From a checkpoint of a small transformer trained on Wikipedia.
Architecture: RMSNorm before each block, rotary positions, no biases in attention or MLP, untied embeddings.
Training: a variant of SOAP for these matrices, 102M tokens, 6250 steps.
Each number is 128 + 32 x the weight over its row's rms, rounded and kept within 0 to 255. Layers, rows and columns count from 0. Numbers have three digits each. The size before them is the row's rms in percent of the matrix's.

# down: layer 2 MLP down (transposed), 384x96, rms 0.163, rows 287-355, columns 0-95
# up: layer 2 MLP up, 384x96, rms 0.253, rows 288-356, columns 0-95
down287 089:109138139090103139127131066094084109080081127117146089067170181163113130094118144203146066099086145121143119099113107142099191146069124096099117105134188151132213139136104144100103083093118095112132127141145124151119159138138142199141106090110138178143158118134110196137140153059162110140
up288 100:125131126106077192090151096125115195141157141132120150112072141080160110114126069094107114089106104112119105122187126116089076138120141122159095120076098089044124118109159105131213127135057147135182116043135142108113153148142125134072143122112137145112132149100073113080161115085159118149
down288 084:146145129171147123145152142129102120124097065183150101120148089189116087125114153156184160144133126132150149120106110118188163107140120125117161116207171131210112158144170207132112096084101111090087087146144154108133116104122145057132110154152102135149104115134206163134039133154160128110
up289 102:146076064136070163143120096181112120157154134142105100123100100101126143183134138167125135144143133177121091089157169105135115144145165156192138106132153090077115166086128120093151159084111081112183146139131123208177095115084132097143119113211107116141134110067158084094159076134091172134
down289 097:124056128099127123187146117081170133126170164114089112087146171069099115104115104182123128184085149124101153185140086150106117147093107083122155115206143160135119108110145147191097181131121144173152176112129183096117097142078168117180148137092103151122138200133092169131115138137162164135
up290 111:130036105139130105144150189149153150140121110137190148144139133127126109125121104208154076172115126144136077163090175126156112177096100164151198103120116164141117096117172118134077130134117124140162142173139129147134087084092163097168131099180084112139088127123050149077159149089178152101
down290 133:151045127159151153153109118162159128152097127181148148195144124152051151120094065126128088140083138087135128117078153128106088157131122174102165118129156175127103154091144113115063155048174112165134139138190102127133134141127147172105086135106098129078076162120138126066134122130195119123
up291 109:192158131118102132172101142148122135138101125096096154144120148115097184164137088155183144115146135135157110128101138142131131130064179166116133073175115197139133153158090139122129116144096226114172102158116160149072120137101145144175180174060139120171173102114173089125169172168090164120
down291 094:087082098091110168072087179154080131136183107145112147155118137127171158096079128160125175109183166151145096124129115137129089156148136128136114152144149154117176135121172154094061119148162131050155130079144110092136131115101078192165099132168101145095098140109140090126080126078138053077
up292 113:167085178086133142137144136152108092142167120136132126104123192119143104138145139102149080125131157102082073167073212125124092111121199167145103137094140122167087129117151099074093098130171106076122127131131125140124095135151139138147071113172164106153156095156179047079142086162089180101
down292 102:130175151102126106079135122103154116168089033081150141175113139082137116125130150106076097176130163200094110135145114211141117120109102106187099126114148165147106156141090111137116084065131106158119130114127157173108133171140131066106143074094129117081123110176157088128182077163142143136
up293 099:146123135072162138122096135036098138162105106135148100095119143114117180166177107125163100101122133151147053130120116174212097140119113084139136118173178142091131155204050099143120111067107134126158122097144099160194108145123131147106134117134117163059107152169142078136106115093151106120
down293 085:077136117170191093148156210110176094097142078125054134108048143110119071109097124140146105114095128119104201126125122149123141132116103179154120110094098128120065132146185146121098074135130100132114172133083148111133110140139111081121117145129176081158139109058135144145181142112062123117
up294 088:110132088062152140155124146105103142151144076116097125126101109092160136130099124095088113129122116088195124138185108143172106163126115082122162123109109189080163125145129088149127134085173129173111090149093104092146162175202096131163088179154073200123107085114098096110197171158129095110
down294 092:151155169104114097116088141057142099086095163103085100099124094067102082098150146105144183114137120139106128239127097107101147153122150113160139109171100135131099193136135146129150104104125139191103118108091188077153090141132108081170138122095102121141165109132190168142137123182147123188
up295 092:150082143120119141148105191113168156104073159140122184112097126162101121206152084155161124056171127099141104090124109145133132064080103142105124119135099082067076138106117144151151138144064142165155143126179142161125119097125141111163160158137161117111071190117125103169147156167181190112
down295 093:098112085072108098131123063086138165130143154185128108112106149108163145094099133194125155143143125138093097132124066073129121145119154126179127191114170161141115147189087151090156116106141117110094159085101104093124135152115070084124089175133136116143191135159130231144096122093153096167
up296 105:151154147119122164156180074131132036197074126118113171138082107147121148180089144094097117166165183166085119109129197154081141106152137076116181154112129103101112086145157146145127106099130146082109151093174066160115139144127171149080109079115095114116100141190111135117120125090151134150
down296 116:105108117110108160152114096149141069182086102081146137104122095161153166140136123096190120145184138096094076133126153135075080093070101150165096189116169150141064157155094124143114120101095136104041092069113132104074157084178109112140098087089105123107107114115153162109095128148132160104
up297 098:124110157176107142082127117138096143121085145115181096097087103150098104168099092125096150081143197113097126162159164140176164101125144137102162099089103120068103150129193171140100073126111126111089129054162176161122073060126151142111155101123181068138074116109144131150157103090106128096
down297 101:156095089141095154106106134135119092106179132183134111042155140108129137070189144163081133139124132151175166138106101144131158045096133101098193160172090078136171090110136175120084128149120086122121143141106115104154109136083097141172120084081157107089109113157091125140070130156178080138
up298 090:105173104143092152163129138140148198190169139119163111165157122082106114131106115123112100103138153125154161132112121143165141068176115193101078167126127119045167077117116147174132135109179145095115108167140065157145128177108193135193136108142134175145134143110132147060168106141188134144
down298 112:135143094187140224133084120122101121111155120175093124143196124141127132111127092145106137122085122138104152141113087105110128124102134118089115130172164062067119100137105177133121168115119131116058179113131131128136112144117158101137134190139128105213129201173106133042072122134182134131
up299 093:116148160137082155173142110119174136121082097141178125099107152106183112184205163152183127133156150127103163128162143154142093170144142108151165084166141094087138113119154108154171107089063133121107092130183147082174190142082130143167109122173095099137194127122167118128207157122152143152
down299 092:104144082185162141157140175093164095117125124159042116174181140115173111175132119133140141138092144115135128130150125111115129134124115142171114115150068088137167099114068111099162127084076061128065178155087103110111123163087145134151139116092115091187110157183095167193117092110161163156
up300 110:161124066101159129093177162163199146118125152110112129106166153167164118130111088169140116136117133109131126102122134140081113152147128164134133151096114069126116139021127101116187111119145115200097123148101101127114119163191159153146133170134127075111044123101179160157139076131176083161
down300 091:078178138104108112214095145057079116174122109092070083108087116121138133121143134105157155119125135152098112171156076105107135122085085066164145090119168128092054209108202130144163151161107131077104132075129128176102104123101156111144120094128121136111127118089109102155130169132125139135
up301 092:125122080191072136118150104163168112200139125087135173120113156096084099134159150117133119144129102113146109153137146093176100135093130129115136081102064177062121181076176125183102152149159110120132136095157114171070089136049166118151101150141101110071134132107166117135147168183126078119
down301 096:103061070138135125144142122137031116064100149095120078093146109085122073103138152094088146127110158143141166122109154123140120111132137167117157103151113143099104115169111135090085154098184098173073173077144128105152159168081159064154108164141141077151139191105073134140104153116149091150
up302 099:117171112165099127111128178102102159080099185151152180097100187077166113099089097149096084118105103114127177144161178093149122088121104142062073099137086106146164169131132099109136082104134106160158165133118137144067086095106123067118141130101142131071140134123190147139136192090099152089
down302 111:186151135090127087089123082104142172128131169194126210114112143091075090150158133150141091140117121147157107119159073142173051135083134098123099135192145159141145104116175153139159098145110115166113107065127121146165167130132120083126106136046072116120150175118165177111129118106100088105
up303 115:140123076094120131121165064122070186147143130105159096064165173068159121147134120136164130111145110170148146125129124085116103168167086121155135099150126165095135105080057134170149147080112138184149074122134097113156126190218082080107164157117128099154116084128110110127138075139138091118
down303 083:102111092149226097137107133134154092099156127152105148164120127101119149126080126035072094102063174112104075172153101139152114067115136177140164126147124150149142101136163088155093140165172152096130112131135135119162160116174161166099181069154127119084096132055149098123110109115105136127
up304 106:107110119122147175118127145101122160124066104059180116113121152144101118161088110112147179116110136161141043082150149141187122155101123105151150152176092078166143073126168117135132141138049097198166141162155182123149096147151154075097142110141133140115133088144119098119153133048101185128
down304 105:079158184119127160126158170135110080177108122051191193143113125141148095136117123109146115109151162115116126066146114139129168115133081162143091072172132143112163167190127111141154111119164081094123120159157179162099089117142115106116083140075148221111147153100136132095136159075141176146
up305 110:118158150138117070124100141115072109094133123110192181093175118112134148153168124105092150141106097137112124160131125091086136105082159122120120124113137144105155224142044116132173099084166133143094118178091128150106098130094087115175177077168154124149176091156165144128143213111108122077
down305 114:115169098093173116103148135194107126121111121049129206120180119124129116091146111119101142153128067132162126144208116134189114124100083117148067101153131111148106177102127093132123115134121199138179082127083146137124191127073137119130161101067110137121153150078119147081110107115147174088
up306 090:096158141095138165096088147115145109159203116155199122128184123093189198073099088168096131119158141154134128156157150121157114110104106092126096121107217120127153101107178087171113101108138140112167168146189075135066120088122145110127122143162119134169143128165146190145163140165130132164
down306 100:170062076128106112114090091111074132115135076189058068123140122127143126166169171143128119138092105101162100186067131134156135139074137127126130101152118086159120090102136198134149201167112144150126144110122153139153135125148115163169124158118125096150115107147139118081038128052139157115
up307 107:148093162119127109096180080123138203169116175092152143148154123078145178152140132118139107138163164146145183094131077125084132156116089120086153119125083175132128112158098115132140148131089138169147168161185191116119178188198116125126116108104136200102165088127138088097106181075163108126
down307 100:079140128144208164107208156127092117132128091131146155142077072113125114139159152082111114138125173146141148128122060125104102105123130187170087073183137175141153144109127162126122148130230139114122181177113120142142135128159122114111117132108175131169133138044090113176104111154109096167
up308 111:133137147121110083116126110130135135103111144116153149182154191117086137123147115094079155134121116214126099159123040152154143134127118136199149134077155106126124201126089064141072152123114113129151133144093154133109113103091148156112122210152158147071090148147110109141148128144073217162
down308 114:108162157096139091075135098147108134134105161126159120130152172152105044102124142147120139121094160143133144136191056110154115154127133094110153123091155142129160142120055090138092114104138177159148148151171135128100117226095222114107124178116131123093103117166161177090154066111171138123
up309 095:168152061167120137069120117177146160061152131120165133020158132121140166140151106127163188164142157136174132092191140095076136121189086156134139110092115169113133188091102150156100085109107126143140125090110137088124123175164152173137132159163101152105121109114085137101157102111094141093
down309 103:192136101097118114071115081147103088112155114136159144171121132174105101126141171130153213203102120095150120160145120099074186163100144131082083082110102163163121137121089070125130098099137135108192137072148111160139159129100182183098128162185124159155127139116122144104151102111082102095
up310 098:097056173094160157110082123150133126113124153134212137078131156130114076139103069133145139140170172088176166141123136175174140134136120061175108161112120130111123184152130140119093070163120077131132137120162123188092102120107132127127132151133133166104080137170143076107143085133206181097
down310 098:163059069136220098058161110129169145125160145154133130117117121091134131097132102162078124091172085153107095109129098134112142151086136141066104138123116189105061163080129069133113147089141079105076099114089103130169151110125076112117132125133126110075174168166110154121082162129136127145
up311 108:127119132128090143183188102150100131130119186145124072137138151153187120192138141106151200157103145123098141140120149108056114055155140206159105113172114174115134139117108164160138112135160131221134114112114083131096117133171104128087154063136100111154110158106145112184144084119150158091
down311 085:120140125111155146104057128118170107116133147098121179137123142126141145107143081144127070119126108169143155120172136208141191210077150118129138166167156107172111149141145135168139078069104103097137162136128122144132173149141131111170151158137161149111224207068101176106125101102112098123
up312 104:134140172073124141093133156183120101079117126128119121112088103110103142133145145151111107134133069163173201124129157128097053154107095097111166074104162146123163195139099124104206114094132114109089095149167152162126127156159177110131103062152160115070081184122130147105123170149187135092
down312 099:080138158131089156099162175095103131074076118150109095131170109056097147116083172168075152113154161106128133141127131095101089109111128141136123166104121087145158160147115126171074115151145142074124102135160166164103205189188130115127089163193179178097083143164083144128130153137114158124
up313 104:084123129143106154099112086136211092231165134103100179119133143063133155125165137141112110148127079140144094129145164094180142069115096118097070148083121102145148132084115107110103059131163133103174138135126146114102100144119120188158137106158042120142125142099173145098078119129144169150
down313 102:125129123045128073125091088088093118106111162106110157183165165133127098137159103165084163101126084102112112182125138146158051153128108096108080159140091150166132121094148130134123068185104112111160200218104138132116106127114132165154138187146149087154156166104144138127057124120133111115
up314 088:157143110131102130097187145149169155174087156071069149064160121157144161118110091111120143131116139131203119140137159087133128126201120067138119135173146113106179092187131105116123150136085118183138133174126103200091126162104134152111086064123134122073149114198105177092130132121127105160
down314 079:066128164108139121154077114120123101064158120161140082184089167088128138136116197114122094144142112118093140105114033158132135123078159152125122119100142133150077174089146131153058143130175111068088123092131124103157143072112094159113179133154155141191139153124133070174096130131127183114
up315 098:085173090141130095057119115122137144131077084095176107152103162116104166096183126148075132156160078158125174119160139052103173123177117139183168111178100134090120106131131109185100126186081149126100100107091125130127161085133100150142151189139107185147112143105146155171147097142124187150
down315 114:153070152162134114094167104165081110078108112068163106150096100114161138113150105159082102080088108122105110101126166100139139067128106164159108124144050091156161118104088142138139159139084137107083128090102110099200085082131123135141134191112088136156171114150211128127078112134108169164
up316 087:100090099115141127151136076108147211166029157160103156170156126115146160112097182141104141133179121059167170137191113159091148128160142162068152115121152144083133075142134150114085104119089138176105095124115088170131164091100143120138111079147135082087124115146097111158091120119086104115
down316 059:160163130142132131125076175129129062094195124067196087112105145125129145148126068141142093168101110168075059104118164091151099130107082110200109156144111150124108147125151114174110162132176122115141131120130156114132099149193122130130164158099132128192122169144190149119181121149151192162
up317 100:167109130129098068203152136164088110121142110120206138113135135098131107134097152156125099101105141245074112164086123103125109142099075129142101090143144093091097106125134109121129124144138149117103150136097159178152132124197107091085208111098189115111193088133150163118140150140122164117
down317 078:126108160160181105081081071101167142093147159148162174143117118125136072167149117151110131159099079073154169084185184157134141134159139130136146115081100172127120096167142193119155106125121169105092124146157045179158148130145145098126078173103092116177179138151091162158167141097124135109
up318 101:164107134165087138122140099179131168099120131110108123134152145080101132149098145127186139138105129130151079071092117151149115181095115121168097082174095150147138202137183166131187071053108154081137102119159154117104106131093138143188182101095131078136109101087107096100199139134125101081
down318 098:099101094181112109100112113140064095060116143151109101141094122140121151096079164158085143060160167124170138147094174132130156143114088142081142101103136118139138190215131137131111117136092095103140159108102188154044125150106091139158130135080068126146087192081132104157118161141109144117
up319 104:125188203118134150163154216177125099137114106093166098092070111154108089081159109104139096111178101098120152124123132146105098126136111106173132193119135112091176069168120132191121161142137097172126141123118127158167118117102096170141117114144189126131067119163146119130078064123180143094
down319 108:206114141125127129107094102123142037128110180126138189107137067150090183129088133128197139142159148117115182151151124083125158155111158111138130127105187100089095150070134159132124172142108141131130113115178140123131145092101160185118113166107073088091133144152113177095100184128145098059
up320 101:153153123134134068169165163136161133110187181153121174167115141169168162088119098103146157104105067099081117120150138145161120076115106197122131128137084108133125102151146158074100108178125139116177130061076141195162133093109173114138048078130088126138155118118109111106169088149091132098
down320 102:148156120101157130076128100079098103127111033132127089119116136106166116160158156123147105162172157155106135081126187113129152119140179052164115100114134118106152147137154097134153108122164126090145149147121084021057140150105163096133193131129130098129145097097156074162130178083155128156
up321 106:148186091117117093192129183150096088068155122118085144154062174066117140159066157170126058111138129093068100106100128140127154084100123148139155063160111102112137125142179137125107094184146112145117125098158131116155115147154138181124132110074150132139120117046176154093098097135118132103
down321 104:188113097170125135095120077124072124139102151104131079116083094124113096090102174084133165119179124129148120167094133134072107119082084128080126150156099121142174045127122153098066059142120090112138175123103161083089118158123153119140140140109132096141069201112143096107081104155120091086
up322 102:142162134082160121165189213121158149118176146124129139091121179100158136098147154179124104119174108101162125116117093162144121124109143158179111129117160187144147072108091143102179108113128112119153159208093129127050083169135141187164121169114135204113126067156151134121135107152120085125
down322 082:095101143096063137120111129115137133133090158099164100176157154132131136124075117122127151100147213075080152160097125113165077096127113102158112112089130112091099128131114161102145137146105121169123133101133084032106158178176092119139102100166112082116063134129121216089164173118145169098
up323 099:153143141115120123116167155123166115152045147144122130095125132100148117140170062110165098135145082121120100137075105117130146114145148165099143106101125167179099124129084099175113169066222111146137150112122021100111132187050093124139164080137145081104158119162159132129110146142139146096
down323 101:140145130110077108128156125099140119087134148158095174144073082095106087169135138149120100077089095137158147110122000089162132138156145167112111112096142133140109113175119196147122089094133137149164175113176143121128115154149105080164174130106107138094158142166170184153118104154086143104
up324 098:158138153062091103180155156136102166111145139139139153134057087187129175125152151121173083110131101097090105131062157144162132114080062110152131166147142137091163094107176160175111153145130152179105152135114161156092099144197126178187166133134105154103165103138070089126128108128154179136
down324 105:159124149069096105115062126137141082060128161168102132208148096168095113113077169124134119096125133112138140162122184125188104191109166132118137185087166142092150120124157176173119136152066169141172105140145146134083111129140149152188127189107114117149119095189098170145115128146166104127
up325 087:139160124096032128130121108110132123092119130158089137068118170116094126105089163110154117078161100149092140135108079134177120133152072092127110102087169164148160132126137079104136148170091102104166169128164137152154087165082159146085147106100159133038102174110139091153085147181119190106
down325 099:119181122181159127108104104084101157070123139133124135147156163133114090123154132110103137122179130103128117163146041128120069149132142139119075098107192127141122100144117167099131065168161105120062103056174096145162091102112126125111161140096090092185096199119175166163097093089110115124
up326 113:098173141106127134156143193133190089122193122112117124122155117136102050154061103164147154101155091121084074136165139149005100131087114139143125098161157103201134138100151097086108152116145143173130131126099107117121143188067142161174114124122115097125124128125160114133165104136117166150
down326 121:110173161132124128143097136143129122135129140014170074096105144185106088149059136213108102102130110154103135147179124143125140170184111111121122110123119107157134212111134138105083117103112137136175126155163134164115158140109096114131124090145133085083155132156129121195164071105126200118
up327 101:142119126068110163077099125144105090110136181149141127075127115135125144127171146125089204141189122219078074106120163116147110094125165081117107173101100126142088126152133106128083113087158123150146182133139175160092180126112144130122111155175181141193084160116176125140137156144118145061
down327 095:123105101054186109156088170153099155178108107143134047145098171105157147125060109105094089088127107092109090110204116093119156103110159109110137117108117134082075159109142117091173113148137135152161144106067152099157113199137142067076141123172111143144182136125104122114131116140150110181
up328 104:135167183128164105116108154189146162071131142093128080081147131194165144133112069146158110092179143098123092142160126133095178143126123138171080156095202088119145144116119085139131159152179149188105135144121144117142135095131134188160165152097153144076062139134098158131102151162121182067
down328 105:141179159075111122048073109112102107099125121115127100142157144185115136100151147162130120121130171131116091144145111149228144179089132123137130145138199111108139155113137128095106208125146163101116079119176138057150193172157189133106091134102108122148147124160095167112139129118140116063
up329 085:073144128106132181119107178134150147120101162100140121120130056134180153095125171140127153117144159181084109130109144100068137113129068126135164057147134115069073207121112169165102123136081135138114177134117098121165145160097104150194156114096171115141137066100105089160157150184105102155
down329 097:150116092120117109151097068096110161097138129218084138103106116183134072105163175119086152130094179103161164143116139146110130186095198103124098102158115119165135116139113180061100121131050130116119122073169090062153122152133102175125112177096116151152136112112158120111084115138167130164
up330 098:094173093143108138112098112140132185154096134108158129114127212089154127133148076098150095090178094093150158104140152110136147129109106194127090150134084155161072092121164101094202138147104148141146106135061100092087100117038117113101117157145180121092169092154135150138131175142180132155
down330 088:147105108079059090121160113151092089115128147105097119150180122125115144068145175115122194147085134132132090136093123170115040093074061122086106136204090072083125123124115159126107085129120111099063151111151078123188132098106146121097125100167109115112151103091114111144106144118178120105
up331 107:127185161162120090157132120143145134134121133098137165099077150102113118198152121180126099145157184196124072143183140088170085111143202143116150077156140138129142155128113146121133111118149107094106101157135126130152076187140050115159183125086130095099159051083170137177151118103116137100
down331 105:091168151129172040115125182153134120056081162097156112166156126156143139158131080098154125118165147135103070164074108117124086124141107127095143136109118169111162136059071154120094160151177106107147093127132146136148137157071138141157147158156115171053164155095143148105113132084068179123
up332 102:098171141111165120130162113160099146174128175131103117087118183115169160141130108094148090094131113134154183134139132109152073116106121118145156115116138213092144112145100083151146174186134122152150185163051112169093127136137108108124184096108108116055118158155054199155140082148091134160
down332 081:144111165158183123135161189113107119182139150105142147139107098139047092128088116150093160063128131126085099150107104114149123103148087214135103169130091158131134114145085103145087127172123204096129137198087182088123132118079141122124087198151153112161114067123130110090133122117149126091
up333 095:070112112152127143100082093157178161153124154106124091180166129170091179131149134145094084135147121155085071108154134075108142132111172085135146115070147116131094152167145107175107153156119204132149064061209140109137164096111115208127124126069154095129126133117162112140144091139107136109
down333 101:136110167170093139116155175165089170126118124113120159091195162129177102127127101136136122076046138104168158117108134149098132090154189132148145102125097064124138139076076192141130138143071099120096162123137150050137080172107088098154135141111144164136146128118165112146035145114098120097
up334 118:094124165121164077102109134142162128123173138128130119144134208102117115129151138119164165139152081120124053125107113125208187141114095051166096119105145107110152127126077089107090116098103174118140194140073139109091093146058148086147079096105162106143145118151124141160160161128160201117
down334 120:148086100156105134092161117159140158167103116132116101123148169122129088088120107086095132115146074113155158091175104152150150081091150131146163102158164159112157198084115136154141169092170146149141068143159110082113146150123089103146128125081139099084157171142140178113193080063200170186
up335 101:076144151128102085174157132168130083135088107123119105096098097121033080138070119118140096133154147165150134096127131097109090144073123171129140076132129120147158186100156155155102158187123099097151149206158080167178083121095164095102093085187125127142121135153102124130129103149109161072
down335 115:152111176110178101156188076146117078121098140077147126102179094041100138104123072108086159130192158165120150163102136103139117158149105132119133151150115135184109133145212113138082128201180153150124147108171085134179148132084104136078120115138146126112129139129081089116142071122132155105
up336 099:124163175091140072149175117127161085105136112099113139088169107086035153131141138097102093105136132151111106051140128098187137144118072141137045140153180161109097129141137122182162189152129095158122120117129100093112121116142130184076127188135103168142084091118087117126118135126068159112
down336 090:137098136096140128116156159101203090105062141105167088133127075139109120101166098151091140123117122125135104129124111150093111156090081119117167078132105176119122132115181141125060149089085134133111032121122100105148166094103085119103074094110117137136200153090126144113117048165146078073
up337 102:117128170133109094137154163105152123185117169180120119178117107095119103144071138158153106140161055134108153155104134161127162108184161170096192112125162110086111100133067177088147121135162149143133102156138140177120148144177135144172174149123124122055052121123099137134167215081138126121
down337 102:087122200133108136152123112171098107144107139176104084205188140143173107122111154108124163132152135117078157000141126087109112131154130165100134150127165146143111143172148114169080156152083104114128104111129118139136112127150127101111097151126159145071151180136117179160081141123126082187
up338 097:127123108092144111090120121088096088161126151154154100122175138133067122092173160134031068167171129106115185208122129193141131156138107132083121098134151121133150147100132130143141108108190124141151141182143144147101145121150179113082114110095150134188133162163093084156091139078095176078
down338 118:167092158124146154072171125132110127148159130102107076108103124139115120132202106143088110136151151145128097177153076157156157161153097109120133108094166126120114166141150155104185084091081180171116145159168174142136186099163135068107181140165072168103164144108134079142142052084126170096
up339 104:166146104100163150126151107081139093154167121107126130176165122104168100177145191168126103186146154091142047062088109147152177103165068165099120140100059111140147087088106116136116116167147120124128107137102128099137148192152106187164112172166106128075129144062144132095140111149121132168
down339 087:129139136107112151141093177080070109085094133135106118160169132138146151101075135143107160120129070114105162131137122090116079059135159126153183166160178046160124125194125171101141146150127161088132108136127141102147172129168188175064155106134167106157158169139153114126074204107137117113
up340 107:131142110132128085082131099118118176171161090148133121157223106144187088131108138118127067107161076119129145110164088115111168088141100092095130081122107147164092117091137096194145108111101174135167126107132140099179086113134122181078171097109099142170130078089178132106131086155132053147
down340 098:133162139138087166116109131134047103177113153145166170181174121142079193072161146129149116112150122165104143145110132159107073108172146064142125193116150143143093150153134070155137098146098156137160087117136106123092180137177159155101108059163099098132136159075096164071151085117128120129
up341 101:109141174089134066144181130174124145168133121143086154102089148126162152133146057128165111059116149091081155148171127130088088198091148142105107115133154154108132146137130111124170162177187118082098124194135143112110088122161104155109070128132136063114144114047140135116129121147155144054
down341 113:221092145103158116110148098149068141130141095169148121146080111155125131120177123080146163129163190104160096168068113123159132177050109113171111188067138134109172120088152167095093156147111141099102112123156081136192120138116125133168084173136119091115087151082135110146149126102147136097
up342 117:125125108102158066164126162150108170172157187192113137149098154093102135148071178179092072122137105075109126133127122113094110170126107087168136084097134191126180104163120105150134147197182191118117084164100098129142122149152112173097100126115138135125111129112097100140081093159170076083
down342 111:154129112100126060154197158124115109103187121160112136150125094146140172070166156144096123140104175132134100066124175100104171111142143135162109192069112120160156114130088090082105085211133179099130122148139098120139150187122160159195135134055164153160153148129113098120113163133113160107
up343 112:151093101150073173165129132114165077141104137127161165120076130093156153205104131085088129135110166121168081123168161070102110117098155156127155118166121085135207099125115097130169055173084128108121094117144113203119089171150151158089132131115131121118141171162105183153174103113154145093
down343 127:166113109160172158095202160080191099115159073131135153150092108065108165186125152072138122137117101105148098151139119050123129114078141129174124135156062150150181108155139124142147142083083105149109119097136091132098087156183145141140135159078157084151126165122124181162093112174120158103
up344 110:143140114155105141141132146168153157139126135112184167178084077180124139145135134161166121165147141175116174144116174138115124091121112172115130092121105045097121174108137154199075129157128181145124151113181116108122136111112171188152142130080168119204129151100092141048183152085097151143
down344 082:149144183164137126110144140113090117129067062160106144105111137176132090154198037143081136099091142108097090135141104078129150146162066133150083163121086125125118135105126095141122142123099070166090101105146140124112154123114194153181142151169102172139118156077125109049093170128165131116
up345 103:129113141114121086151157111163102142128155136093217121111161132135182121171113168100113106161201092154176139115183081098092152083122087122179160052149166099162129066091118093138117170092139111135109094161116088126131069146094162143134085144102149132123142164114132198135116184121121086151
down345 094:033135086071145166136109145120137150141100119093090126133058119114144170110150089165166157134118134139152072156134112151170143116103076073125096138139088122069113149146097070110080176154138126127193117123159108093206103153150133165146174095158130166078137173108139155155070132140138150115
up346 104:093103106141139096140128163122149104142043159162148134113121221118118147188173133069161121123136129066183144123174134118150121145143121070146113171177124170136140132107161140125107148102150177080116067175126102122068092165076121178167144104105124088130118123169143113152103081130197122128
down346 098:128123132169140130108087105092221056132112122080150131133114139139112096129125167104131102180088190163125112142144135161067108084110145148136063071083155143109103136118099147151135143090106095080161116132178124122099124070120102059166181134127146199154160116091110159126167093099082118130
up347 100:125150112124114180074156155130141096072107142103165174082115181111145121157133067124123173131107172110126075107143113141061124134134096173132144148140100146137171131115055125173203123159102144171142152148124134157100157167154119139171142117208150098052185109128089115119168079117090123161
down347 104:141163103043077165093152122143077106154143122150200123098057139132118121106120126110086171127142157083123076118153127110100130184145083146136149061114091151098114161057082111132138131161116104159127179116088120133101155088155150159100084102204140125101145152137104165133118091071110086117
up348 093:138136146091191107069124085128098137139096109113116136105137160132133189163097121108095105103103094123151139133097105107144101099080104160111138073152161160088135101136025185187127152121109139171101147116125147157143122219084125145142211113123180137105123121148171088127123143064167114149
down348 083:124100085170088077132147114063166112145193136166133162088125097189134129096139093144132152168142129144078104134162128139076170166181131100149172181102088122187147124103176184073119122154095102092114125143131136064077153065155160102109099133124101126168114112118077133148126094138115180099
up349 102:136165099096079149138141151135116092158158132120071120065178114118103113135124206127125105183145092066074096100145127140102109119106117184154131104137102131070071106126113108168103074115081121128127153092116129170123174048111128133120074181204079076108122165093137127164144118131124151116
down349 100:112136110168133101105122115128137145097159178203206114148068128112140119099146141134123100116132099174097146112063165088149122126171127109121087125100112096097172155133129136081131193187122183141121077119109077141155141075124162097137129124138105135164210133178184165098157185162167155133
up350 097:209120153070109084195149119170118171135090150087160125174142101074152182105130096107079127082131131120095161128110139132093130050149104160114131167077121168170105117130158162109102150122121151078142160176151141160120123126129084093164198091073128149148137141152160160100097099101153083130
down350 091:153164107157130130055112128163101111145134078088112074117116163163133100138146114110174155164098144195164103128128105086168123160079114102148089087124208135112150129142090088146158107117118126159134133087138142133075101128115181176072091153146091088088127079085079111172169145154088180089
up351 100:092166103125120145164163151156152143121131163122131131096166140116184163157141067110162128160088104089080075070081161149113188097110083157165170133144145096118153165094159152143080136099088140166099184167083144121131161130168122164129121126159086051113187098136054128141162107154115115102
down351 110:171168136077141120130156104153157111150096161104116141181121178150117145123157178113103075113098072102091044099126183116126154187110138136127113164136126173065130123123090147098091142133113141181112178152126118130119141124164124175109141186182104118110183113172100122148222092142142081153
up352 100:164158097100134141070063137169096094139144150108147106125178131126082130106165149099053116155172139070107086140109140092051127142087197136098176122127145160131140185095117117139160143116146118133109137150073126155150133152147117141087148149151193076175086114129141121078069125158107156063
down352 103:142102110190131149155162132102162176167120084139129122080117152178133127105119120166119153098066100158152154089204075081160164122105105134104103092150099093149101088165176157075084133104099133127077109088147108139191113141122127100184143094144073193109165125085099115158136078115171137133
up353 096:149126136089072144145105139128140098186157128128165129145154103101128142166080102173052113136091137152107065149118145113121112174152062078104113149115154117182120217144130098069073146122124114164128155123039144130140056108129121189108138127152160154151153162138125147098097103162166137161
down353 095:131153180130179152140086123124077132068079162119103138136085151114096088140127121168067172087102093158122115131144186126119099126135132111092071114116126160120120135136165119127130105112038196087166103121101196058169116139107120119096089159121124084126124114176132165177071117118160148178
up354 104:147148172168098158122155143096161120153080126087134116106135142096117098187175099183116083083139162087137164135131140111110102116109109154031131149182056190110091081114104137176119100129061136142171146161184100130110151098124122144098155099139121125126069153130144138085140189079167114136
down354 107:106134129168161141162106120072151085132169113169150102113208117076154122124122129115062119118116163059077088164116114099126075162123140142130127220154116118179089116116083122111086168134051119160139187142116158120129127091087121109121183150145138095176105152124121107130116184133175124164
up355 103:081140083097123084126091075181095116129136098078141143139129187157171196132143144108111130088097117140124190079129130126212114136182134086104140124128107104138140100209142138159125122145084106153150127093158090143184078081103188117101130065149144095086099154165127156108141124124102091106
down355 097:146147134141102121164124162108116124076143125154109120132134133109115127088145118114144081171147124107076079145095102164050151144119142152194093116114145147110082140087081061070147133171140145151145100092124163091083153114146093132181103238126101145185176072129083165152138159123154128163
up356 092:183148141124137140116108150135129137107077129117175080093124136126106114080133127164120134103113148114119194148102101080117118134144123212170155088143152109208048174119101140114152092132149150112100188121170170082118105154092113132084181113102171132147091112149173055147146206121161116123